python train.py --d_model=192 --n_kv_head=6 --positions="rope" --bias="none" --init="trunc" --init_std_down=0.0275 --doc_mask=true --dataset="wikipedia_en"
Each number is 500 + 25 x the weight over its row's rms, rounded and kept within 0 to 999. Layers, rows and columns count from 0. Numbers have three digits each. The size before them is the row's rms in percent of the matrix's.

# layer 9 attention key, 384x192, rms 0.0853, rows 324-331, columns 0-191
062:503531613471486475540519487534557482465476484501481481529478509517481528523485489479472503485510456475502493492499475483486515513480497504496505493499523512503472525482494503544485496518480491514449543545518512541502526506510492494475471541506542465478536484529494494501476552500521502467503459550472474530501483564477491473510454526476479511519489508540487508521482496525496523484489528495489469524490476507492470522539469519524524490512500524507483551493460514505534468432512488485499548494473493527518517528493545518507522492507485473540486503501480487497485510471522510489
100:459526535503504496482495470482502504510488463505541530489474505514479524518493582518529496492510469531522478503503506469506484462515496495529486484516521435465513517493515514492515516477526509479544490517518485506485501521556511524487513507492478525488484494536495538504506548518531532511522490498474552491466486481462466501487523467475435505521481532488532518435504523524513524522498547447517499506474505532520487487511453500453491543513501494475498498496449477501470495502492519511529498500521493485533486486552522487488521497498509543498507463454458441513455487529492513525
100:480488527517481462552499438478506525509452463518493511497538470496515536475497481498477528536494525497489519473486502557480470503519519478517506512518537498515487480485482499542459487498474536496468520517518438463465464493488432496528463467499501503495514507509466479482472469494532507458515534526495500503466508526468505528486492538526551502529498475498509500498525498512475507513459480459493521491550461497500519558500492509495496493488502513500487490480513483484498475512488515511507483555424495518539499472477516488499533488500504508509493491450549518509557481456500506533
095:515503488517508481476503549510489510523474513523513521539507489471471523496524551480503509517503476512512506498490512493520504501555494539529480487506487475500462521484506494479547475503491508515508444487504486526451483538479506477479438444490530454486539503489492468501484494488496462495506534519489521525479504475497507479547500482469480506524504532511471508489519510497510514517519508459521530521512470531506483458448490506499495495486498493494530479494443492481506537481470488472485476524504565497489511504541505477451477513493515497522459494484521419509460454538548567531
128:493487562473477520520477507485535474540474489465504500502469456559485525468493515492498483483476442495565509502470489528499488530493466543495480487494455500504445481537530562510471519459522506498504543535497519469509518509496506467485497515475544490505555490508514535496537534489514512543530486530530480511502471510511481508489478493444465526525494519519485480510437512487506516513513512522499460461539513524495482479549479523536461504512482518507468505499472518493507445478501479513487500490472492509491543516502508534516527494499507480514519491489495488490449489515508540515
089:508516455518490489478544501512495547476529515524493463513514545469496495510513490507496486511517570497452482541540515495512493506515540507517526521497523470501566507500503503511541526502509518475508479471524462492473495512518525535520517481508438487554471524513478502481468429494506488528471561495500513486508512471503512521499501490541535473468521501502504480514563516495510497491472488456540523519494485477512518530464502489463484511500509502529502476521501483514495515537511512472511466524529545474521438514516516441492477478496476507465477519517524484496539546522469500504
066:488488593489519501535480502525522489526474470488498520490473492532498500503488510517518485476483437507508517474456463523487531537456460514501498486525481537524448504509485481536506450486520493536500515522496515499535511480479484513487434518479562484465530499534519512529516577510531497462530455516497500509488505537505476472481497493467478533540488503517486523519460453501485510465497517552487490518523509518507483478521478503537506489480505495467494511490468492503529482472504501506514530492495458491509524470511518531516509507472492517542532475493469508525463476477536504487
125:501506413530506508488539492495483533479515538516511469522520505478522516520505492507492497526517586514478497543526527454498515469519532499512517525506534464491550508468502468486523529508500497445515467462513469522450491499498526515527543482517442517527455536473461481511463458491500497515478554485485501479487515472481530529491508500538543469480517526501517486486556546493498500490495488473521508492492486491505526519448502504495500493505507510501503472494518520518492554531514499482517485524503524489520475508504516431511495470489508495468470512530509515503522510520479489540
# layer 9 attention query, 384x192, rms 0.0861, rows 325-331, columns 0-191
102:506496517445459490474473466504505469554476536515485464477481500498515487543479533530476500539480521489490518482500463519523514482505494510463497471498471476449512509486458516481495474499504494514495467475476504487496521461465471510470567521481523464511489451529485544529546441493510520479514537506490520495503531515512517511495508497526512510478508516497492501498504499513498478486518513493475519510492500481464558527533455509479498446516452467504449496461546480502500498518476515488495508493507483468484505480453466489535533511444466498520526480538492510485510498459551454517
100:525493510515507461478454494521497509541515486437486462511489478545530560489518488497545521491506511519521522512496469532500473537495544506488538477450494517494490529480507518497482501506500464529509526513508487497518509484486519445513530442503473477497517502515445509481487548487460486500496508455486528516504517474503482524503536442473462471525506531472532499452493531497483526472474488481543508466507521493546484485453480489522475504515499489459494544518455484540561522514494508482505508468477496518517504473516542533493500503510462535484502503436513497506496488501505488514
096:481532485466497515494493464489507499528426483503474532475458463512505491493491491502514488513504524482505518486497553494528476489469481535479521539514484503500527498474508491476541496447507486489527493479479505518493507451481486501516517509527527449471513471478521460513531515509476506480520512483449476449510467494531524528525485497492502516508515518480492491475461438516504515527500494481474515534490511518497523507562480525506535517476430507558503494449483455488504553512484481461508514499528477459491499494458517539504543466482503501511447479503458533480530501498494532492
115:509489524492498501500490482498540517489525492484481485516501498469448474534491507510421513504538488530473464459492479477488510506472539524482494507470530511486513509489522479484497502513495531451514476545497496521548487507500489497464534504500533528531491525469508551502518467546511513452479471469526471486501477505529481492458497566480517476517485462505472496505483518489501510521530467549499492509483480509440516534511550512480484533504522475477514479483473505487525492499467502496508501557509485506496493517496475490479508515473535468492480513552486451447543481448466523452
113:481490455520499477542488509483430493496466499496500530467491496524514518471480493522558489505472517495520539495486540520508495511524426506522492474526511483542486478480457518508527503532534463547497519508501483480460509490489498501533495510460459449447488482518490498477464542476506508521544524531468512493479534487463495507518519458498521510467524523486518515524520497509488500477462485491483542494538511519523497486487454448488529488503491482528465505514525496498476513501539524497521508464497467500463492479485536525506485500508485555505503507478517543564478531542523513513
137:543522556463491511475532507512562481507556496494527468486506496478493486550484505506450497487516491475492472503532456506503513465451533509463497498488476494454486543497535501497468525455460546492484488512482523527528517492497481520472509496531565535568548514489498510536531476515500499494469471484521496530492475508505501521508487516492476492542485468495479480499454485514519509501545512508510474502458493491499484530496558541496458504483470507500526516488494497529517493507492482519481502534522520472549499514502466490503510509431495472488484483502502473453515471466499500475
162:440489447554513500512502473485435524496466483507473502509510529512510518481513500502533511522494536520466519506486546471503516515549475486531502511497504492531548474482476484518533498545540462518515503480511463481470487521498520487515495494467430470459455479530506502468483510493513512495519552520479492456524539502515523490474542471513540500452511547506520513523555539503479511484450477486500532484536499494516522487494462479492543516504516485516477497522518512483481526501514516468510486484504484514450470486504528498484479478536486526518503522504518526552491507532504499532